Weights of a small transformer language model.
Architecture: LayerNorm before each block, rotary positions, no biases in attention or MLP, untied embeddings.
Each number is 128 + 32 x the weight over its row's rms, rounded and kept within 0 to 255. Layers, rows and columns count from 0. Numbers have three digits each. The size before them is the row's rms in percent of the matrix's.

# q: layer 5 attention query, 128x128, rms 0.0487, rows 37-63,100-127, columns 0-63
# k: layer 5 attention key, 64x128, rms 0.0485, rows 36-63, columns 0-63
# v: layer 5 attention value, 64x128, rms 0.0486, rows 0-3, columns 0-63
# o: layer 5 attention output (transposed), 128x128, rms 0.0606, rows 0-2,64-66, columns 0-63
q100 103:079080120144157166154151101132082183180109107147120102126127155129081157186171141057147142131097183136132159109127127104077119085071093152098150136109162055177068113145142135113114134171083136
k36 099:151102081127126098119078166143087081151129124131103137113130076080153145142126088111104126117174208132129112138119089073153160113143140138102141133128087176193120134154117131074086116086123126
q37 103:155144107127106100145158110119155203137121169205123088112083177160067071154116124131108171072140178124117147126145155182084070093086107150107084110148128149114124138090130161079145095096078177
q101 092:123089128091080122096092162097168143130107171212172109116080115069163144150175175040101167130082115106130175091134168149119111068122140070156109138136169139110083133135171133140139120066134119
k37 102:109085113166115175112121164130095109141159142121141161098103120108103112143137140180129143113140056134145174123133156159067079089112153140122111076136161129078128127133156093140133181055119109
q38 105:143135063126183095140092098120149114114146143117140155154154163120097153099139135131128143123079126083112170129114147051152106100113149093113157174156146128077112130154186157123118171122163156
q102 090:161137186131131127107069130098134056081149082163164108158187163143131124168146059109145088176110144082069112146097132094126136100161127125100165134169102176143138096136093128098091106035120124
k38 112:176144120097098153156058126183176118171107120202165092135162181124127135116139099101126130147102106076140117187102136096098097097142160188096188132122128118095107168170134132081070092072090110
q39 109:113103148095126136181162128112132200118158115080111164167077058102133118151124186175098106127073115081109069148100147104136141133155161111136125132132144122079116128159133090193127174102102090
q103 097:166144159092168128145130121066084142111118175150120148139091153154145100120159182141148185104169104147184155103077100110132057134125095059120141084111089182128165151106170135068170170155124136
k39 108:126164129144134110128163154099144144132084087123090152166078121103136034149089160127126119141110140062140124130117172108134159137146099153167086160135133154128174132155093082157137154103130125
q40 119:197100113140135155141057076121120099069155137116089148121172159104128138122097109143103111163124097174084082113175155168088110092175134158176106181164151087131124113145157124195042086144164168
q104 100:159125115139101097132134110155138145109129111161101180073149179104115148066084125108122155146141077124100160176155141147106147169142120136125199143162187140110147169130152108123118091166133108
k40 106:118150152154123146143123139168128123076157159141157134159176124138114080096102108105134159126071168109102119123093137168143191091165130129111172180119142079124152090163193105164070084112170126
q41 102:105114126098092172134126123166067164106102151136112106100197083099071127142146149096151037140123057127165084088105146111142149134085146120166080166119135156096128178136157136161104086109124097
q105 099:132110172069094121109179082142121144112102136157101143120104060144123104185158100132059135137176147151182160140112138124172165112166200150125171127081138095157152151150079081104156122128149112
k41 107:096055158123126149121165091141141089112086064146160151137116091111100126113139177105092095168089189134174061137134146144179141156053102135138095130096149087095096143134155160170123136089122091
q42 097:120159095176070062165122199146149093136067106142174121152116095110137136104119147210113115101149070161181118163068119075085153086138072160094096100130060142142067130148123098092096133169142151
q106 094:154153124130106098157134133148077152170119165113167231109144149122155092082075098133216136129150142137163143168125182104084055121084150081106078077085142145123117158167191067128158091144121109
k42 104:144140142120135160141114137072141132134052199113062120097171149079157170121111088121167092145124146155110101084124101145118088109085145176117147164144096127148106121150190104150165179185242083
q43 114:144157155158077141151130151163125090136116156088110174138132095126158163124201148222117057125144125083232081113070124136146161133124154137100085111178118146140083089086101165119193045099161150
q107 100:168111076122200133175102145133080105147106134130177147177140123095121107141097132137118105150132176136169078150128136086144135108109122146123160119096128104071152149144160081163153039074153188
k43 106:144188098154071128093191111110082107175145061100106133109171179128120176117130160128133104129117132100096086131151151097123125126153211126091140087104077118150153117174143168134162062173165156
q44 116:187143094121132136175116164126138146131080161072109097125085087140168151084151056125170148123162135172098138151093110133128120034166135111127152133147124186119149091123127103151114116133120119
q108 097:147201162071117170105098186128163140130033113116127091125050138157205162150164130156125177123152116119108198090117131073160101075169139171146141132163133103143116140184108124135143113127170088
k44 108:126059126131069163120084095095166106158134118108092094116124154146067170097152088137104102125152138063137098084167115109102131091136130134173067113179121113137101157121101137114135145070146159
q45 107:124184172114111129123128198153098132044131180126116117126098067131122034139126106131073131137097106146132144063125145130141135109102188141141134166150158145143126160137164034134137113142108140
q109 101:091151155128196129124148100155227107109187168109172088099142093107119062127127170125108109135073046123130105095114097175081121147145102116112199123154165099094120137141166117130134203146094127
k45 101:050101154118080124164196131098147149124123112094169154123093087146176088109099172122099116166119108166133124117124148169126160172118113133085126047088144134109097124097153097085132160089169141
q46 110:179153078148134142129166134141081104062104140127125108086149131100084109077120107119155054123135086150171154088122144110072138134099127095135121105189153159079114127124104176149060147072094128
q110 094:161131096153167127127108093163076102150113109179089062179222115105144098124130156116108117096131119117098149136173132159133159132115024177114147155195160158125114157141139127102132074159139122
k46 111:163129111114164160112134134165135125074155117112164154171204064125148061090107137070167108148139163160089192134150110092108158098119180127116085133108176159118135118149136109086112135143146151
q47 101:051122155167120122166118122083146167097124117131144161174106143137078171135162123124154172110091215047183211104086103170115070147168096122108158150140137154141169189166123116145194082125135150
q111 103:135127126087108122159095099129147148124085149092105153132052181114077162081116164131082117138184110139113189103098143100119101151169104127139103113165129112096134127160132107195166160063141119
k47 111:089113135099096113095139108131111133084112108086160103118143056099114144144133103121144110112117160115139154071109120121113096151140096126106158116186190147123176164128154161076096198111148135
q48 122:100072133144144170104159102103082173134121134096136097098132068124116128181119185174081118132145076082153113127126086131119043166158147175142104095117127193124135142120144126110167099097150163
q112 106:117132137132085138116119117110118118080092080110134143199148098152138121124142122135126138165165180055158161133084124159138110169111154123081169174190148160110074076075135130093104107090187136
k48 101:098135129155090125155140186124161137129178066144152104106155091178153115140130083160139108124159103157151108103109174153134122146069118119117171123187127163133104103090071179118130162119052189
q49 108:108134165218108103144155143085075128121129198122149157133122085118122134096149176127152104142110123146143186145107104180048161241170120160096157142116082078155141174111144182152141110178138101
q113 102:148096110116129127148107124127125183129136116166100065167177062081123133117055118121155094086082123124136134182154095137098169087144128156107175154198118111142177163164080180079146142127167113
k49 109:146076130135060104155158137092206129144140098143079108153126175111114128145086118128099103137125127138127089163117142157151158103062115143114190112069104130202192176139108184172152138122118103
q50 106:119152141129163182150134134073136064139129097130082087187125136147205153112129130165131099107116087131191127113084119081098111214076145179164113137168108147117110110164125131090199207145131112
q114 097:148100140152117079117123130156136132100160172138188149079100175109152135092164107146132102084136110103199138067128101138162092181150153109108119143115118174146127135121149089072114124159082124
k50 105:231149121148089186132185144110114076111141143119139115125130116125135143055098094198142059154160083145174115116066162136051082159151137156100116143132091204137146131080117126134153109149120154
q51 109:090117129136080125136184051071144219103169105104127112085084129074060072120132155121133093181135131172160167145109189089077149091156144145116067207141116088124129117067145163128127092133115136
q115 094:079091130153094153092113102126098205114134030109137110186143109110137099162137183095131089109115101090074086120134141099111126135094081089077088130180177129159143149141104083115098147118144184
k51 104:163134126093087143064135130113141162081104096112134059113112134111136116175158152127091101153117121094186189126091147134153120091145136163126111113106094109108130150111140111145089150100057139
q52 099:046086142100093157110107166196141102080067117149134113132150147120087115141104103148121141067114178140154132097153134181114142104149181118067119096102154144149114122196126151128148155103170145
q116 100:184117126132075131103138173115136209125159120149107113126140138132115113097188091104148121176147187134125138051071146149158076110128136170133173140177105128110126195072139120128109102126148155
k52 097:101108134162062117098139136136133130156130095134121103127141130108135125173172153165146162111192072160151103136129117124063142176197131085133099081195140072107097077140146042090085150112187234
q53 101:084191170164105156163153102121098090132116131103134118096131071139142139083192111169168070129094139052124100080102040069118143129115149144134151168113132182130076127135126134119099124101181162
q117 097:143147098090134132189114098127130104120155099086103133129111123159159189074127080166167133123105160075110126156136176083120129161128211176102095103090100097105075108110139161143212108184178077
k53 102:157159109145122119092163135092114113109125108122068118074080099164132134051126121110140113156150101145090059123086154110157074085177075226123165177187089134093111098194115165105140073148156192
q54 097:139171124163111114057103211121106093113119214174146117125191121060123072104122142130151126151160105112159150102103153098178090122125154103143105089162123175119165153100124132112083183145136134
q118 103:153152122119100162134151112142125116139135119174110113135159199135118152145110145157057137202128134132164107127131143058143093136163146064130104103145147143102122111182058175103106189172123134
k54 103:069103147131094045057098137157142168130132197164124127093129186122124115088148145163152090156168146134123136117091138097152109156132152120114164162138130083069133123100071100137143135103132121
q55 106:156146134112130108072065090142133134146170146178081141135126151170151157050144050075130117107146047124113152108164169136117136064160100115136057174116118120144114129132191153096078137139152126
q119 108:132110099132130125094098095092122101163148103115129145084123100175087160120184100155122085123093083055129126179100125095114060127132149114149111104143123127138153089111126115187121176126115155
k55 097:186160156152099144169075081110125118087125117151131129138197161140094114130164160191147136100101134127103177077072098069124119135055175071112094144126106076185141121138102112140127112165080092
q56 112:192128125161106151149110084151188140144152108112125148118142114066119098185099189122201137137063124177118126108156115143117135116102132151106158175174100178113145112153144116123101177139080085
q120 103:075127119178173138073176103137090153199125173150119139142112110089108184107181137143167142181163080117142089126097142161108124155100110179154115151097175241140088086127125151126156127150133089
k56 121:149179157114139127143089196117109175154138077095141101167109166088145088142126126135153115133138101120180151122157157142143173106119183133116144105082047102156188145134099141153141137106114122
q57 111:102106162118121197164132101139164151198093091100153087100136038146107081095071170116112137160135142165128123086136148178101111130141076132137127128120124158072108088093137123149149048141118172
q121 097:123146119145138112101097137112139136127157120110201057093130104121159118136135175162209073149133143092097108085123139135140132102150152196109139171108183083141140144084132136056108190120090064
k57 106:100067161138170187083122098161133142134162125092138146100126074091117080106137159097052125115120152149167194043126137153103125068139118120131099130073160121145114072105182088154104080160113191
q58 110:180141074104130108130116106198108071118163169173141172136159174165107143175077158211110104147123157108137112161160094122145145128147084148148128181165153083134070108154118141151087114171081069
q122 100:166122088060211114097040122177124147116143105130159182151138130119119105138113103155165103136124168147119134120126124102121123122120138130091120147182090106064142085157076140108092171116114175
k58 115:148114073148132105149130059169147131104098106149102119133163157081066092176131121110133163133120130152099133162182095128106164065095137131150135077190168122071063065174133171135118173190159083
q59 106:166092134120139112171101085101166158101066126139120165153114073131155108204137158145092193091092116146071099106174134080134156129109120144130146140158126154128167102147112087074120132062088203
q123 100:102136132114193112114099158153126132091177154118171122126152124125131166153193141193108155152095098160135077147137162105142160144095107121114123092154159084135146141136134130093102152127087081
k59 105:027099101112150070164132099063138135133117111134132138178057137221150167141113106150110173167131094104049103165139142092148108127170094153125137101127118102147114099128125090158138132136124131
q60 103:086126109173136127121166038129133122134138191114191138210116125156113104090078127160066115107077131149185159147197142156099137154114127116090136164099167151133125163097136174106129205107105106
q124 100:150142067155168091164166122169105150078150127077149114087103088150148111141082157181102121134137130128185091129143104101138136147158128112150125130132158146149093161092160131097149191142153123
k60 104:094152118136058164120179125117142119128105149127166157143138105158121142096086178137155108153146096157102104208134255108099126130130121136117180106072099129112126121110086105072116191179119122
q61 127:142121159085112156111156132141092111150088121086120120125143133168146110127139167138117128115112093117148123134033115121146135198113164116158083144092154148145148164167109136056203089133193100
q125 095:109106146158076098108083125158125091151095166117121147167061062151167129107155150130096067079107096077041122096109159129091161170111117133119058086109135127151125121163046124135102130165133159
k61 114:131119172092108166125159150151175094134112102077139138130156116173138109099120148135058099122168108131198097185082130109087107133126127134117123150088130141130101117169132116107202127180146098
q62 106:124157087080151137150153149182142082175139103171130149157131066168116105171204126155141086167157117095145155131093149094133140130106104169114082169083106068118092090214153100129193077103131171
q126 101:128180139141138150154178154145140063105078095105085067099157133123134110084159092145125136110148168088177137129088171095167138114072161045132095128162152109099087115156119154129164132137120182
k62 112:089128158072113064112168120158125094140112197109125155158143151139132167122155109173145133115152160083105146106034165072101131141100109121070047083128171118098085175152120090120160118156134089
q63 111:173152143104083139179102169170171076071130116146104113150166187110127120085099083091112070108085174107147098143074137097136121144120078141097160100180142102100110137136147124107146052109184121
q127 095:115152135127136062124095106156127129142177138114152087165135132177139171109145140133112169140235137104144140161100103106107125046066141112142129145179164101151122164145106155141101064113136128
k63 109:091131123075106133107083139115073079055107175129131088193170149136068171130140116117136110089158150143141153128111128113130148175130181200145165114153167142117054129081063133110152085133120169
v0 096:094141142080182108106108078141147109090124118095134156108113101133133128131142176122127096107131101109139191110081093091127144133129123104147113183182084108137153144106100156053114126126139127
o0 104:120089078157116148129114125123130145169147189120161113130129133121133170128149080058117124094089111106150122109121140176147134142096107124108148150119134185135095156075035160122163160118157080
o64 090:118139128152115154120175174061158137106145150072085176136131134139125052155150153159149083122119120146135110137079129147140131142109101143102156151078170066109116130132206100181084154108142220
v1 095:105126133168152137048175141141098088126162168097081087098146147070141094211145151091161124175159136130094102120165106094070122118156144175095177148174133155116158029120117119124161123091195126
o1 109:151121135101162103139078081147118102119139131177144157084089147145089142082123094107150181110141133113113165146151155081130140150150090093190111144047129159102142113104196170147088111133107131
o65 089:157094135119077169152111143126134200165131068104108112119140137152142150184085114142107098085119140144131122151122105156172123124106161098102107155170115074173131106151145130176106188135136121
v2 098:151128178134151176101128115070155103162131102079093052194168097087091154143142089097140137118184135050141144103104077108097188184098140122145117145159149056134067107144143135165122097131137142
o2 106:117131115141148130136112110105139178098131150164166105096095103170171183124142150077162165175111092092112152086107159148139124132090142125201106073142100181050158189109165152131107123077180148
o66 096:157091124146125082056131154197111170106157142146177124151178078095121151112098138136105054149137158117182078185170141145093148109186116081115149173126137112160165124105123084126133193164116107
v3 098:074120066122083096164149136092081130119149158175095134128064164108112174152076149074140149080092170162086115109126142120143150171038148132171045065147116149150108145102186128080140160117140159